Weights of a small GPT-style language model, trained from scratch on English Wikipedia.
Size: 15 layers, width 128, 4 heads of 32 (1 for keys and values), vocabulary 4096.
Architecture: rotary positions, tied embeddings.
Training: 137M tokens, 4175 steps.
Each number is 200 + 20 x the weight over its row's rms, rounded and kept within 0 to 999. Layers, rows and columns count from 0. The size before them is the row's rms in percent of the matrix's.

# layer 3 MLP up, 512x128, rms 0.124, rows 240-267, columns 0-127
111,193,196,244,195,217,197,218,177,188,196,202,203,219,224,196,206,179,210,224,217,211,222,151,197,199,193,199,204,224,224,232,218,217,211,143,204,159,195,228,174,191,217,195,211,229,219,206,213,220,187,178,217,184,132,217,198,217,212,197,197,201,201,209,221,203,216,168,218,181,181,203,165,194,196,174,199,194,184,222,208,233,187,252,176,223,189,193,196,201,201,237,213,205,155,206,210,208,203,173,184,209,201,210,197,216,231,217,172,175,234,201,190,193,195,185,188,178,189,194,186,210,237,217,187,172,200,211,190
091,159,202,201,222,174,166,221,174,200,196,205,236,220,176,206,219,197,219,221,193,215,229,215,188,170,224,187,148,171,238,204,189,192,221,169,197,183,212,190,227,185,168,197,200,192,212,178,209,194,193,197,226,216,205,159,236,182,186,219,189,174,166,185,213,191,191,209,243,215,218,169,188,186,224,209,194,181,202,205,237,183,211,211,163,200,215,212,198,203,191,206,212,203,216,209,189,190,206,222,193,212,178,201,210,200,226,203,214,237,212,194,207,226,172,227,215,179,173,198,204,234,168,202,202,155,168,217,211
110,200,227,188,163,211,221,220,218,199,200,196,186,191,176,196,184,198,192,165,218,218,235,184,165,213,183,196,179,203,254,205,199,207,209,177,222,181,233,233,187,212,198,198,213,256,193,188,194,201,168,208,196,206,203,220,254,214,201,183,214,188,193,197,175,200,223,199,220,201,176,201,202,182,199,179,234,216,242,155,201,215,202,221,204,174,177,211,195,211,184,186,179,212,195,194,198,219,227,201,180,192,192,176,218,177,211,225,180,157,163,227,172,236,192,192,202,207,214,199,236,217,227,189,211,188,194,179,190
108,193,230,189,173,206,238,209,188,172,216,220,230,180,227,229,206,202,193,182,232,226,234,192,204,219,248,178,196,200,193,188,202,228,174,161,192,178,183,178,229,192,203,174,211,186,208,190,188,188,201,194,178,163,214,200,181,192,213,199,195,186,168,208,187,172,210,217,183,174,194,229,212,217,227,148,216,222,193,181,171,208,199,226,203,194,206,176,156,193,181,186,203,193,192,222,204,184,189,203,224,200,155,181,197,186,204,227,180,215,223,212,211,212,212,220,164,212,189,178,189,190,241,214,215,222,170,216,201
099,194,172,199,202,233,230,192,214,219,199,232,194,206,176,210,198,205,218,201,197,194,216,180,181,187,205,216,190,196,222,228,197,211,239,209,192,174,220,212,204,174,183,204,177,201,208,205,180,195,163,194,173,191,210,208,203,205,232,189,174,231,215,181,175,192,154,217,195,205,213,181,191,188,169,216,157,187,156,199,185,218,214,204,156,190,177,204,224,172,195,209,213,177,170,235,210,191,178,165,194,203,170,204,205,245,196,175,165,218,222,241,207,189,242,193,185,221,176,186,224,219,214,218,229,204,209,207,196
095,195,181,213,231,185,223,186,170,192,217,188,218,192,183,202,238,202,202,167,226,214,235,207,192,222,193,179,217,234,172,234,159,166,210,202,215,188,215,167,222,208,180,196,162,195,210,200,196,184,211,196,189,222,179,197,219,202,197,174,234,185,231,207,184,201,193,202,220,184,195,194,257,226,207,191,202,214,191,200,183,233,186,195,179,217,202,194,198,178,192,155,197,195,214,232,191,182,171,213,215,197,197,168,167,205,223,177,166,238,192,209,185,188,214,215,186,194,229,200,178,201,213,213,254,191,196,198,229
086,225,194,188,187,170,216,246,242,219,199,178,220,183,171,208,215,176,241,179,189,179,210,216,208,162,148,160,207,209,154,194,208,200,203,172,190,169,194,211,172,193,225,199,194,181,217,191,216,170,160,196,199,220,195,210,224,202,191,202,211,226,200,179,212,205,183,173,198,197,195,173,199,209,233,202,174,213,200,199,203,222,197,170,253,206,197,200,200,204,234,213,149,178,181,198,228,219,208,205,205,205,184,183,202,188,230,189,207,205,188,207,198,176,184,227,204,195,162,196,205,175,217,195,176,211,198,205,212
093,180,207,210,185,175,202,216,227,193,187,191,192,208,185,184,201,216,161,237,192,209,221,154,196,190,219,254,210,219,185,211,217,188,216,174,166,206,222,173,205,204,176,209,225,195,172,204,197,197,191,196,206,231,197,185,203,195,202,165,197,226,191,176,193,191,218,195,212,168,203,177,193,200,201,196,186,242,183,174,163,217,176,211,204,204,177,163,170,212,207,183,163,230,185,207,215,203,198,215,242,217,173,207,155,193,209,189,204,223,224,199,175,233,187,209,186,208,170,159,220,227,194,222,170,211,209,219,204
100,182,189,188,198,241,194,195,194,223,194,175,202,173,239,182,195,193,185,201,190,247,219,186,208,206,185,222,205,158,219,201,178,235,202,192,190,199,219,201,197,195,187,199,212,206,202,225,177,215,159,172,186,190,198,209,208,204,215,211,220,223,236,173,197,174,223,210,200,179,207,216,219,183,191,202,143,189,205,193,186,216,216,209,182,240,162,196,179,156,227,215,202,155,215,216,217,212,209,193,215,227,189,151,220,186,179,204,212,208,178,203,201,227,183,203,226,214,154,201,199,176,221,207,207,194,190,177,230
091,167,191,193,177,222,236,190,174,148,200,184,193,204,242,189,199,194,249,169,178,213,204,186,202,223,184,204,193,171,190,172,207,200,198,191,182,215,184,195,194,191,207,182,204,175,213,159,200,202,230,186,191,185,197,237,183,172,193,200,214,211,177,182,181,190,193,175,216,186,208,201,201,213,172,218,161,212,198,234,180,170,194,215,188,216,185,216,210,183,193,219,186,203,217,185,188,176,200,228,243,230,207,239,191,196,191,193,194,210,172,212,190,233,211,182,164,210,218,178,155,195,185,186,217,251,198,184,202
096,202,202,214,196,161,213,200,207,212,210,240,191,181,209,189,184,194,207,206,219,207,180,148,252,230,182,184,196,196,238,192,176,173,178,198,212,217,180,201,197,219,180,181,221,200,191,186,176,199,207,214,219,186,193,204,196,222,220,180,222,180,182,173,227,227,215,177,165,218,185,221,202,201,195,221,192,196,230,199,236,193,209,150,179,180,239,202,212,180,245,201,201,199,233,192,179,226,186,195,188,234,168,191,194,214,202,217,216,168,221,225,177,209,240,187,202,193,189,195,218,172,220,223,207,206,192,208,172
096,216,196,232,254,229,197,208,194,177,192,169,226,200,210,226,199,217,192,183,191,196,170,202,180,166,213,241,192,193,195,147,225,202,186,201,207,160,187,181,227,199,203,199,179,201,202,197,187,196,190,228,195,189,214,217,186,177,205,197,203,219,181,194,195,220,186,224,239,170,204,226,237,199,193,188,181,156,188,236,257,190,209,231,188,192,177,215,201,211,208,183,194,215,191,190,224,182,214,177,183,162,178,224,199,183,232,208,196,191,202,181,215,218,205,193,220,219,198,167,183,173,235,198,205,204,176,202,192
106,188,200,224,213,181,218,230,158,227,184,222,215,202,233,189,198,170,169,223,176,233,175,201,198,238,175,184,174,214,197,208,158,192,232,229,190,211,165,195,213,203,201,219,211,212,222,211,172,200,198,215,192,201,186,202,194,213,230,179,202,155,188,178,242,203,199,228,224,181,189,181,190,245,181,175,214,207,150,190,205,196,216,201,204,202,213,228,188,236,161,211,206,174,205,180,247,191,199,180,200,196,186,201,199,209,206,211,189,192,214,192,201,180,189,215,168,230,227,195,215,218,198,205,205,215,178,212,194
094,198,188,186,196,212,193,180,161,241,212,170,214,205,198,189,228,214,214,216,175,218,204,198,207,181,216,180,210,206,211,195,215,212,167,184,217,203,157,207,201,177,198,187,187,177,172,211,185,222,207,208,217,187,238,177,163,195,222,218,221,143,200,189,149,226,227,219,209,201,225,205,186,230,205,166,194,224,184,190,211,200,208,197,186,189,181,171,189,227,188,200,180,206,223,229,227,187,183,194,198,178,220,214,188,209,199,206,214,247,194,186,199,214,189,197,226,155,235,236,217,190,199,222,215,207,167,178,204
086,217,196,192,159,193,223,192,247,175,180,193,209,196,192,198,146,180,206,224,194,199,212,202,203,247,215,186,189,139,230,193,176,178,192,188,199,188,220,225,169,192,142,198,194,183,164,208,187,188,200,190,207,224,186,197,213,205,235,219,234,211,211,192,204,192,191,202,179,170,177,223,187,196,209,203,186,202,200,179,196,186,192,203,210,198,207,181,222,210,192,200,177,196,189,189,186,214,199,196,212,218,243,227,225,238,192,208,209,207,180,170,164,232,209,222,206,189,211,199,231,200,214,187,183,204,148,204,186
099,237,220,201,212,197,192,180,219,165,202,177,133,194,185,176,190,208,206,217,194,205,224,208,186,183,171,214,202,202,198,188,211,228,192,203,200,218,176,211,217,183,190,204,160,182,190,184,207,235,184,169,181,173,194,193,227,237,225,192,220,223,208,204,168,187,183,181,254,189,205,165,199,185,160,226,236,212,213,201,215,232,201,214,200,201,226,224,206,177,205,174,215,193,202,211,150,205,173,178,193,184,193,215,195,206,199,188,186,198,182,187,198,216,178,223,239,204,204,203,169,191,191,194,186,237,187,183,189
112,236,184,210,184,227,193,204,202,209,242,168,173,192,175,198,210,186,219,199,183,220,191,208,206,230,176,210,188,221,195,163,199,217,224,181,198,203,196,197,173,175,218,218,227,194,180,192,200,181,171,242,194,190,198,196,216,198,190,217,188,191,155,218,179,232,245,150,248,217,181,211,230,208,188,210,212,239,212,193,191,217,167,184,163,212,214,218,214,228,238,195,194,219,155,209,191,237,204,209,182,214,178,208,172,196,220,209,192,212,218,199,224,203,200,225,199,220,212,185,198,213,208,207,225,199,193,188,201
098,211,167,200,206,215,228,191,239,164,193,169,204,215,202,181,215,201,197,240,205,219,170,225,178,216,183,209,195,219,194,207,161,210,201,209,209,205,194,177,242,220,176,200,236,189,182,229,181,206,189,217,165,204,215,188,188,216,215,194,197,211,176,206,232,172,243,183,238,201,208,194,182,204,203,218,207,193,170,210,208,226,214,207,212,212,216,192,163,207,222,225,212,191,222,192,173,249,192,187,201,174,223,190,214,231,232,209,212,209,220,171,200,186,182,213,187,217,199,205,215,197,161,188,205,162,198,247,210
107,174,177,213,158,237,191,177,179,176,188,192,198,178,217,168,193,181,210,207,210,238,214,181,231,204,182,213,196,218,228,182,196,224,199,170,161,225,178,198,195,200,193,193,198,218,205,202,197,140,188,209,198,221,162,192,165,183,205,182,167,217,159,229,209,219,226,186,221,223,207,204,187,225,231,173,189,233,170,188,200,204,183,189,197,170,207,209,159,202,220,220,219,221,188,214,189,205,211,213,215,177,176,222,183,190,204,209,183,182,216,212,189,196,189,175,217,214,189,185,221,212,194,227,187,179,211,240,189
103,181,177,222,209,193,195,226,198,234,186,194,222,196,172,181,210,191,223,208,184,221,185,199,198,188,191,230,231,222,228,239,212,213,173,194,205,218,207,234,224,242,174,200,178,165,165,208,209,206,154,189,228,218,197,204,198,176,217,241,188,227,193,180,172,179,224,259,207,215,225,194,212,199,212,228,203,192,201,215,214,186,232,221,187,194,208,221,210,204,166,241,188,229,191,182,203,178,198,201,205,209,179,194,226,200,195,203,214,184,165,202,190,231,199,173,181,215,190,194,168,196,213,226,204,227,200,216,198
100,207,205,214,173,195,222,208,183,140,212,209,212,213,180,200,182,173,194,212,225,184,234,238,236,209,230,200,181,213,213,202,186,233,213,196,151,175,215,183,195,233,186,207,232,227,182,224,209,208,164,205,210,174,181,195,185,212,191,213,234,197,188,200,186,216,204,188,193,228,196,217,185,226,203,201,188,207,180,212,169,210,194,162,180,205,231,172,195,207,187,191,214,205,195,214,215,211,214,197,226,231,168,211,152,203,234,209,187,216,193,205,174,175,189,197,204,184,167,179,186,201,180,194,217,226,190,237,168
098,201,183,190,185,217,209,193,208,202,194,210,228,197,203,199,199,206,202,211,174,206,210,195,226,208,191,167,216,236,213,164,191,241,225,181,240,179,166,248,204,182,201,186,221,197,211,202,190,209,192,209,174,214,217,196,239,230,218,186,228,212,240,164,245,198,211,203,211,173,175,211,214,168,190,183,212,233,209,156,223,209,194,186,203,237,207,194,212,187,170,202,161,229,186,176,185,218,197,202,193,183,196,176,191,214,186,197,199,174,232,233,228,198,232,201,205,182,191,205,170,223,189,185,174,209,184,190,225
103,195,197,208,213,214,178,200,213,223,237,162,193,213,202,183,204,199,215,214,209,198,210,163,217,163,191,203,226,181,207,230,242,221,211,223,166,222,203,186,159,199,222,180,213,198,197,204,201,213,191,193,199,190,212,213,189,184,226,188,216,167,202,236,188,195,210,168,226,180,211,208,193,195,222,165,212,192,211,195,171,215,221,199,227,199,174,176,181,169,195,180,191,162,223,182,222,221,211,160,218,179,180,181,170,201,199,212,181,219,183,230,224,193,218,165,217,236,190,214,226,216,205,225,216,232,158,217,214
101,215,201,197,172,191,184,180,190,164,179,169,207,176,231,186,204,172,222,160,219,223,241,186,201,202,181,229,172,194,222,203,192,175,231,211,195,225,231,188,161,194,189,188,203,194,205,160,190,193,166,214,212,227,208,192,206,165,200,186,180,184,214,239,193,185,227,222,220,190,223,218,227,209,203,187,246,218,195,208,202,183,206,165,174,197,161,216,177,213,191,208,199,210,184,174,200,223,196,245,199,199,189,185,208,176,238,212,205,176,197,189,186,223,209,203,157,186,227,193,209,210,204,221,192,211,175,205,200
100,236,236,197,169,193,170,232,226,235,235,232,198,204,203,164,185,223,192,176,201,183,212,185,223,185,185,207,169,192,197,223,216,223,193,208,208,206,202,220,203,185,214,176,198,206,197,175,216,183,202,216,209,253,186,204,210,225,158,181,179,192,232,225,204,191,219,217,215,208,201,195,197,197,171,198,231,237,184,186,241,229,221,192,197,238,184,188,206,196,189,217,179,210,185,189,183,169,204,197,157,239,205,187,219,192,199,197,179,221,200,219,190,187,175,220,215,226,213,209,231,202,191,178,204,226,200,164,203
103,204,219,192,220,222,196,199,170,218,210,208,194,173,188,200,170,228,205,182,220,199,175,213,189,176,222,199,203,199,202,209,172,217,223,215,226,217,245,191,219,155,138,201,177,203,199,210,193,171,213,223,214,210,182,216,199,201,178,200,186,177,197,207,202,180,196,196,223,180,202,228,205,203,195,195,182,197,201,232,192,210,198,205,170,217,181,207,203,201,217,208,201,186,151,162,203,176,196,223,186,211,209,154,214,168,213,239,173,215,165,177,179,223,194,182,204,203,212,191,209,210,237,170,238,163,238,185,195
101,241,215,213,205,209,183,156,219,237,209,200,245,195,165,218,191,236,203,193,233,194,179,224,207,206,200,205,191,204,202,225,228,198,236,176,175,195,199,201,215,222,238,216,189,212,214,222,219,194,182,210,216,193,213,222,191,215,199,219,223,191,214,169,197,208,201,196,200,197,155,242,151,220,193,210,223,201,213,190,196,187,220,174,200,248,217,205,193,168,193,223,186,216,202,212,185,193,239,183,204,191,176,194,221,231,175,182,220,194,224,178,213,220,203,171,224,214,161,210,183,223,193,188,221,214,183,200,204
080,184,187,155,204,191,179,207,202,182,182,196,229,164,219,180,212,211,223,239,173,194,177,166,222,213,200,212,203,181,188,181,200,200,204,207,209,226,206,231,210,197,195,219,257,199,235,180,176,189,205,183,198,205,192,191,195,204,212,167,239,195,193,212,173,214,223,174,219,203,227,164,171,205,231,206,197,171,208,176,210,206,199,182,208,198,211,222,181,194,171,191,191,225,205,195,164,229,221,234,207,239,192,186,191,178,234,202,211,183,165,190,198,180,205,244,220,182,209,211,224,184,166,193,228,201,217,206,187
# layer 3 MLP down (transposed), 512x128, rms 0.161, rows 240-266, columns 0-127
109,193,190,213,207,222,205,192,195,211,217,198,217,211,202,182,181,212,209,233,187,183,197,187,190,214,236,218,206,224,176,205,201,184,183,191,198,189,190,252,184,216,214,206,182,166,226,195,189,246,220,227,182,229,166,178,236,210,160,207,219,183,221,223,182,215,212,210,185,229,222,150,178,168,191,228,192,197,198,201,203,181,221,237,261,213,223,159,232,205,188,213,171,190,241,194,198,194,196,194,201,222,197,189,188,218,212,227,203,198,220,218,182,173,190,202,188,192,182,185,169,184,208,198,200,187,192,175,199
095,169,215,194,203,209,204,197,202,185,237,213,177,197,182,189,220,212,192,181,189,183,165,214,182,251,223,216,190,174,177,195,220,179,184,183,223,193,232,191,197,193,208,191,224,242,227,208,162,229,241,198,180,176,215,227,200,177,199,184,184,213,204,197,187,199,208,212,218,178,192,204,204,210,168,215,180,186,172,246,181,218,189,200,183,203,226,210,237,205,164,202,186,186,214,232,197,178,220,196,211,209,179,219,143,218,204,196,215,201,176,207,210,213,201,204,159,170,187,184,184,201,203,202,223,221,235,214,233
103,186,224,216,210,218,206,223,182,168,217,177,183,195,187,167,232,164,189,199,190,211,231,217,169,167,195,196,208,194,194,207,226,161,183,207,206,209,186,195,159,175,193,218,172,214,189,216,191,161,213,185,206,240,221,233,199,208,204,201,229,234,200,189,171,209,224,181,189,183,211,140,201,203,179,193,229,219,212,207,228,232,191,208,210,155,175,161,252,170,202,210,182,197,197,196,189,162,188,223,226,205,198,195,195,190,189,215,205,177,213,180,177,186,218,198,193,216,207,195,204,203,220,185,204,202,191,192,207
102,191,209,204,201,190,202,195,211,210,189,210,168,221,184,172,225,231,189,191,218,208,171,159,224,155,224,202,184,221,160,193,210,168,188,185,201,185,173,189,181,188,228,180,211,203,167,203,215,191,229,195,189,208,200,197,176,183,191,163,198,190,209,203,212,198,185,187,184,217,230,198,206,224,197,204,210,217,199,205,230,213,199,206,230,159,163,167,202,230,253,212,212,218,223,228,204,204,185,182,210,215,179,190,238,212,178,191,180,204,212,155,179,188,226,189,174,179,173,223,178,189,215,195,177,214,174,169,207
094,221,242,191,214,192,197,193,165,175,169,174,179,178,203,174,213,230,186,168,192,203,223,220,203,178,203,158,200,192,188,208,177,227,201,196,224,207,177,209,209,186,227,198,211,183,179,215,216,224,207,190,209,209,205,166,216,215,202,196,208,158,186,224,198,200,206,179,195,219,180,198,194,199,211,171,156,189,220,228,171,205,206,210,186,196,168,201,207,163,166,217,174,233,200,171,181,228,200,242,212,174,156,199,204,179,217,210,213,198,223,169,223,215,240,189,206,220,215,209,183,189,213,163,198,182,198,171,193
091,182,216,183,169,185,210,197,187,234,188,198,232,205,200,216,189,185,189,209,201,202,145,228,212,217,202,222,205,159,177,177,229,232,178,183,209,236,212,203,197,175,230,202,193,207,183,169,204,223,208,221,194,193,217,172,211,207,206,195,189,227,188,223,186,210,226,223,164,211,216,229,180,194,183,208,223,195,165,221,225,186,187,226,224,167,194,201,220,211,182,212,191,185,196,182,210,208,217,189,183,219,166,240,204,174,196,221,220,147,193,199,217,198,209,216,175,201,175,233,215,228,192,166,200,194,202,165,197
094,232,182,195,231,216,211,184,198,199,228,184,210,199,168,218,194,196,189,238,215,212,178,203,188,223,210,205,149,157,223,215,215,192,215,224,188,243,195,206,204,195,194,214,231,193,175,215,206,198,220,203,184,191,216,173,204,204,209,191,189,195,217,240,194,227,204,215,167,207,189,229,205,189,164,200,216,189,193,236,190,206,178,175,141,177,181,181,191,189,202,222,202,209,182,237,175,201,185,203,178,200,161,167,210,222,182,191,208,231,195,207,192,168,208,190,241,172,229,200,211,212,169,207,213,210,199,176,182
090,191,187,186,193,178,214,186,211,200,206,207,225,185,174,214,200,211,245,211,212,205,171,216,219,217,215,210,201,204,216,179,217,211,204,211,162,177,141,215,212,176,208,198,190,165,186,168,243,219,198,167,211,197,220,223,196,167,192,196,229,224,249,228,208,212,217,226,217,217,203,215,183,197,182,175,143,193,181,243,223,188,219,182,218,199,210,219,231,204,191,214,159,219,213,195,180,200,230,209,206,197,195,179,228,189,192,207,223,192,224,188,196,208,177,222,232,198,194,201,200,208,192,182,204,226,211,171,186
104,217,186,189,184,222,187,207,172,252,181,227,226,270,178,235,208,177,207,221,189,232,175,213,207,207,223,213,171,190,193,229,208,206,183,156,210,235,235,179,174,189,196,220,191,195,205,190,225,181,227,207,190,175,215,233,183,185,204,191,217,208,201,192,186,202,204,223,171,188,196,168,224,195,232,213,192,200,236,203,193,173,219,193,198,206,189,213,181,206,227,208,205,201,181,217,189,181,179,160,244,181,205,220,200,196,234,215,208,222,178,196,201,217,207,196,207,244,202,176,194,212,198,191,207,201,182,202,204
090,185,216,217,207,206,161,168,204,186,166,194,215,203,182,193,211,220,175,217,199,228,174,204,207,189,178,227,192,238,192,208,185,208,200,170,180,220,176,235,183,195,218,218,202,213,199,206,184,218,186,207,197,219,208,188,192,190,196,185,196,186,220,218,205,172,208,213,170,190,216,220,188,174,199,206,210,160,218,181,241,200,206,179,198,161,225,142,168,202,173,228,188,167,189,226,210,209,177,187,156,189,187,173,192,204,183,212,209,190,216,192,209,158,218,206,206,196,223,200,216,202,148,217,198,157,198,177,175
093,197,201,235,195,208,192,205,212,203,194,185,204,189,182,222,213,197,182,195,171,177,179,212,199,221,207,160,203,209,217,208,211,202,190,194,237,224,174,190,196,215,221,177,205,216,188,214,198,184,215,194,215,185,199,180,195,221,201,245,216,192,204,192,193,178,198,199,212,210,240,148,163,196,184,209,219,198,199,185,214,183,219,187,202,196,237,215,177,185,206,192,194,184,178,203,164,223,173,160,210,219,221,194,155,162,172,153,156,206,212,184,187,225,181,175,248,218,219,216,197,182,231,213,181,176,174,181,182
091,199,199,175,162,185,196,213,220,181,228,217,182,196,175,186,196,162,205,206,209,169,251,158,199,174,169,209,172,218,225,232,182,162,180,199,208,231,217,204,191,194,219,181,182,208,191,221,202,182,169,205,177,235,208,187,180,224,201,203,187,196,189,177,194,209,179,212,144,209,225,173,199,217,211,195,213,232,216,180,177,204,201,192,214,236,199,173,194,206,198,175,195,202,209,226,195,206,198,176,240,231,236,210,187,215,202,172,187,220,178,198,202,174,198,163,229,197,201,202,194,205,172,208,190,219,218,195,220
101,206,197,210,173,236,198,200,179,179,210,217,229,201,180,226,196,199,182,236,163,233,179,220,200,201,201,215,194,212,207,198,199,194,208,222,201,224,183,216,191,220,187,197,204,228,165,192,225,221,219,199,200,192,184,194,219,226,214,171,151,189,201,186,200,198,208,241,210,250,230,245,186,223,200,164,194,229,201,221,203,239,208,203,174,197,220,188,200,187,207,186,197,151,163,181,204,176,196,214,208,175,186,212,150,220,217,160,226,219,200,176,208,195,170,194,195,209,203,196,199,184,197,221,220,177,188,209,192
093,223,188,204,208,205,203,182,204,223,184,212,185,194,223,199,175,189,198,192,215,226,197,223,175,182,201,186,198,219,209,206,204,175,213,150,208,185,210,200,187,189,191,188,207,225,232,201,210,147,187,222,187,222,209,191,185,214,164,190,154,241,198,174,190,201,192,162,188,197,209,198,239,176,168,205,228,181,240,213,169,187,178,166,191,201,200,204,170,192,180,214,190,203,217,208,210,188,205,200,201,224,202,188,177,183,194,218,188,209,238,193,190,181,199,226,150,256,204,173,175,231,214,201,222,203,201,231,227
091,230,154,198,219,179,184,210,197,191,247,180,177,195,208,186,202,208,179,219,163,222,184,212,173,189,224,206,187,182,168,186,176,190,184,174,206,192,174,192,219,193,217,180,191,175,179,190,242,199,209,211,234,218,188,182,238,221,217,171,186,189,219,214,186,180,212,219,207,232,206,198,198,185,182,225,231,202,190,198,192,186,223,236,201,186,206,210,189,200,197,185,209,171,176,185,230,201,210,217,194,234,194,192,168,203,204,170,171,156,206,191,204,190,247,194,231,194,205,182,154,201,205,216,186,191,215,179,164
095,162,195,228,197,177,199,210,189,216,222,187,214,182,201,216,189,214,188,232,216,168,171,186,212,224,173,223,220,191,206,176,196,187,205,240,187,198,234,197,169,223,228,208,220,192,228,173,184,219,218,181,181,144,205,203,219,194,200,224,219,224,225,166,161,222,185,207,166,197,185,203,193,204,240,198,192,179,200,188,198,225,189,190,196,194,210,223,235,190,204,206,191,230,211,181,225,161,235,188,194,239,204,198,224,187,202,211,179,195,177,195,167,189,207,196,216,200,205,203,159,183,197,225,193,165,194,177,179
102,209,206,186,170,203,211,185,164,227,210,201,204,209,169,217,200,193,227,215,200,208,197,203,187,165,188,167,199,200,200,212,218,195,212,226,198,233,147,223,202,208,239,225,189,219,175,206,213,185,232,199,235,184,190,212,202,214,209,209,213,160,207,210,181,223,204,194,162,149,207,191,196,225,198,184,248,172,203,220,208,189,200,226,190,203,209,185,213,186,183,243,202,182,204,211,220,185,202,201,259,171,222,231,202,208,195,182,171,199,205,186,246,200,218,221,214,211,227,206,212,209,177,184,210,184,178,198,219
101,232,211,230,221,202,205,197,197,188,230,230,221,184,198,197,153,183,217,215,204,219,194,191,163,219,214,198,160,173,196,193,173,184,206,219,237,235,189,206,227,196,216,195,203,199,215,206,210,190,200,215,201,189,233,233,181,200,197,230,181,196,198,205,227,212,216,219,179,219,222,178,227,177,205,160,204,196,194,198,187,149,193,210,200,202,218,197,222,212,200,226,163,200,210,169,227,240,214,207,218,221,178,218,174,209,188,194,188,194,218,187,192,170,219,221,230,196,195,215,217,188,198,199,170,224,259,193,230
108,200,182,199,210,197,200,171,189,184,173,217,198,202,230,201,195,206,220,173,200,208,197,221,218,205,220,195,186,219,203,199,217,200,215,249,188,217,214,221,193,196,193,197,242,204,217,203,207,201,191,245,214,220,189,228,210,191,226,230,179,195,230,188,220,200,210,181,196,184,193,174,193,221,191,184,185,193,176,221,203,190,174,210,188,200,224,221,182,189,210,255,210,215,174,219,222,181,210,196,178,219,186,195,222,219,195,189,189,153,178,214,215,214,190,188,207,203,244,213,174,204,209,174,156,218,224,257,135
106,181,215,205,211,182,214,186,201,213,224,150,185,227,221,184,148,237,207,214,244,170,210,209,196,174,199,192,207,182,198,208,195,217,158,238,199,235,177,180,206,197,187,160,211,182,215,186,157,197,189,238,217,202,172,186,201,186,225,205,222,195,195,223,190,189,165,205,194,205,191,218,196,173,210,188,226,203,176,185,214,188,214,200,231,198,211,158,201,192,181,152,188,212,195,194,212,215,208,200,202,192,168,211,206,172,199,193,198,185,157,165,201,191,222,173,177,229,200,190,191,197,213,214,213,223,201,227,192
117,196,226,184,193,199,195,200,198,198,176,176,196,218,186,217,204,233,224,210,193,182,182,181,204,219,186,190,203,183,206,199,205,200,202,201,175,201,198,175,223,167,212,154,197,214,204,193,197,224,178,222,196,230,205,159,162,182,209,183,209,218,179,193,206,199,167,207,200,182,179,176,229,225,234,187,226,200,250,209,195,176,174,188,224,212,235,205,217,204,164,191,257,231,180,171,223,194,220,207,182,188,228,220,170,160,214,204,214,205,218,196,208,185,239,180,208,184,220,210,186,212,204,159,211,201,204,221,166
095,211,204,152,207,196,187,213,256,167,188,207,170,177,212,160,146,168,179,215,177,210,176,214,201,216,201,239,164,185,188,205,185,177,188,196,200,208,228,173,209,175,207,207,175,188,195,187,185,169,181,220,176,197,191,179,190,213,227,240,195,218,218,203,176,169,197,206,196,201,214,206,194,218,212,198,181,187,234,213,188,199,197,182,178,214,177,184,200,211,230,159,194,185,218,199,227,187,177,240,239,220,194,168,207,193,168,208,217,237,198,211,194,189,211,204,207,209,201,183,182,216,201,214,217,210,205,188,181
118,197,230,215,182,228,209,181,173,225,208,200,187,213,204,192,219,225,199,241,165,189,201,190,196,210,217,238,189,178,205,220,196,215,180,214,185,209,194,212,187,169,230,217,173,177,191,198,150,226,200,206,157,216,206,175,203,229,178,172,225,222,182,192,188,215,198,230,181,181,214,219,178,209,165,192,206,176,174,197,214,172,188,208,214,236,187,190,181,182,224,193,230,202,231,200,200,182,205,219,188,193,196,152,185,211,203,168,238,238,217,197,202,217,184,201,186,224,175,212,202,190,177,189,167,164,204,198,184
102,159,221,180,210,184,172,245,186,225,195,196,213,195,203,204,243,164,176,217,222,208,189,180,194,216,230,173,158,225,202,185,221,217,200,184,215,201,207,186,207,203,197,182,184,231,161,206,195,211,203,216,194,182,174,210,181,194,197,176,213,174,196,233,218,195,195,218,197,179,196,213,202,221,192,191,202,264,196,197,177,166,202,201,172,172,173,192,178,204,184,199,222,180,199,195,210,210,237,234,180,196,231,217,183,192,232,176,210,203,209,199,190,200,190,178,226,188,216,192,200,209,184,198,211,214,248,245,175
089,206,210,180,215,177,231,213,216,192,213,198,193,180,233,176,174,205,158,170,214,197,173,184,171,196,234,224,210,190,191,200,221,206,163,175,231,186,232,220,224,221,224,179,192,219,207,176,220,197,159,217,203,202,226,234,182,188,171,187,208,178,169,231,212,209,214,234,226,181,209,215,218,191,192,163,208,195,188,182,167,217,213,194,211,191,208,183,200,185,200,207,210,192,199,196,181,189,153,216,162,178,209,194,217,171,195,217,170,213,212,215,213,188,208,216,207,219,254,184,233,203,197,184,212,216,216,212,214
101,162,187,235,194,178,209,179,241,212,198,179,183,205,188,239,216,178,192,234,205,191,177,198,197,217,214,203,171,215,185,157,191,208,166,230,215,184,197,206,180,182,218,236,212,219,180,182,166,207,224,182,169,200,204,169,198,228,200,205,242,218,155,210,192,220,183,228,197,229,207,238,198,214,195,183,195,225,185,179,210,185,214,201,167,184,182,182,186,225,192,211,199,213,219,213,210,227,187,194,218,217,180,217,200,203,181,242,212,198,173,203,197,183,203,204,192,190,183,168,174,207,232,194,168,211,179,176,185
105,208,188,189,179,197,207,222,244,208,183,215,195,248,225,233,185,217,208,212,204,188,196,204,203,213,233,232,180,177,161,182,203,174,195,192,165,197,197,214,202,256,186,203,196,197,207,210,188,222,199,198,189,206,200,215,200,173,214,189,182,181,221,197,195,197,214,220,199,174,195,234,177,165,177,208,158,170,223,242,238,197,187,212,233,202,225,204,191,206,241,195,168,191,199,204,184,177,201,193,197,208,215,196,177,198,183,197,209,207,197,208,213,193,201,228,197,173,184,170,188,201,160,211,258,171,205,222,176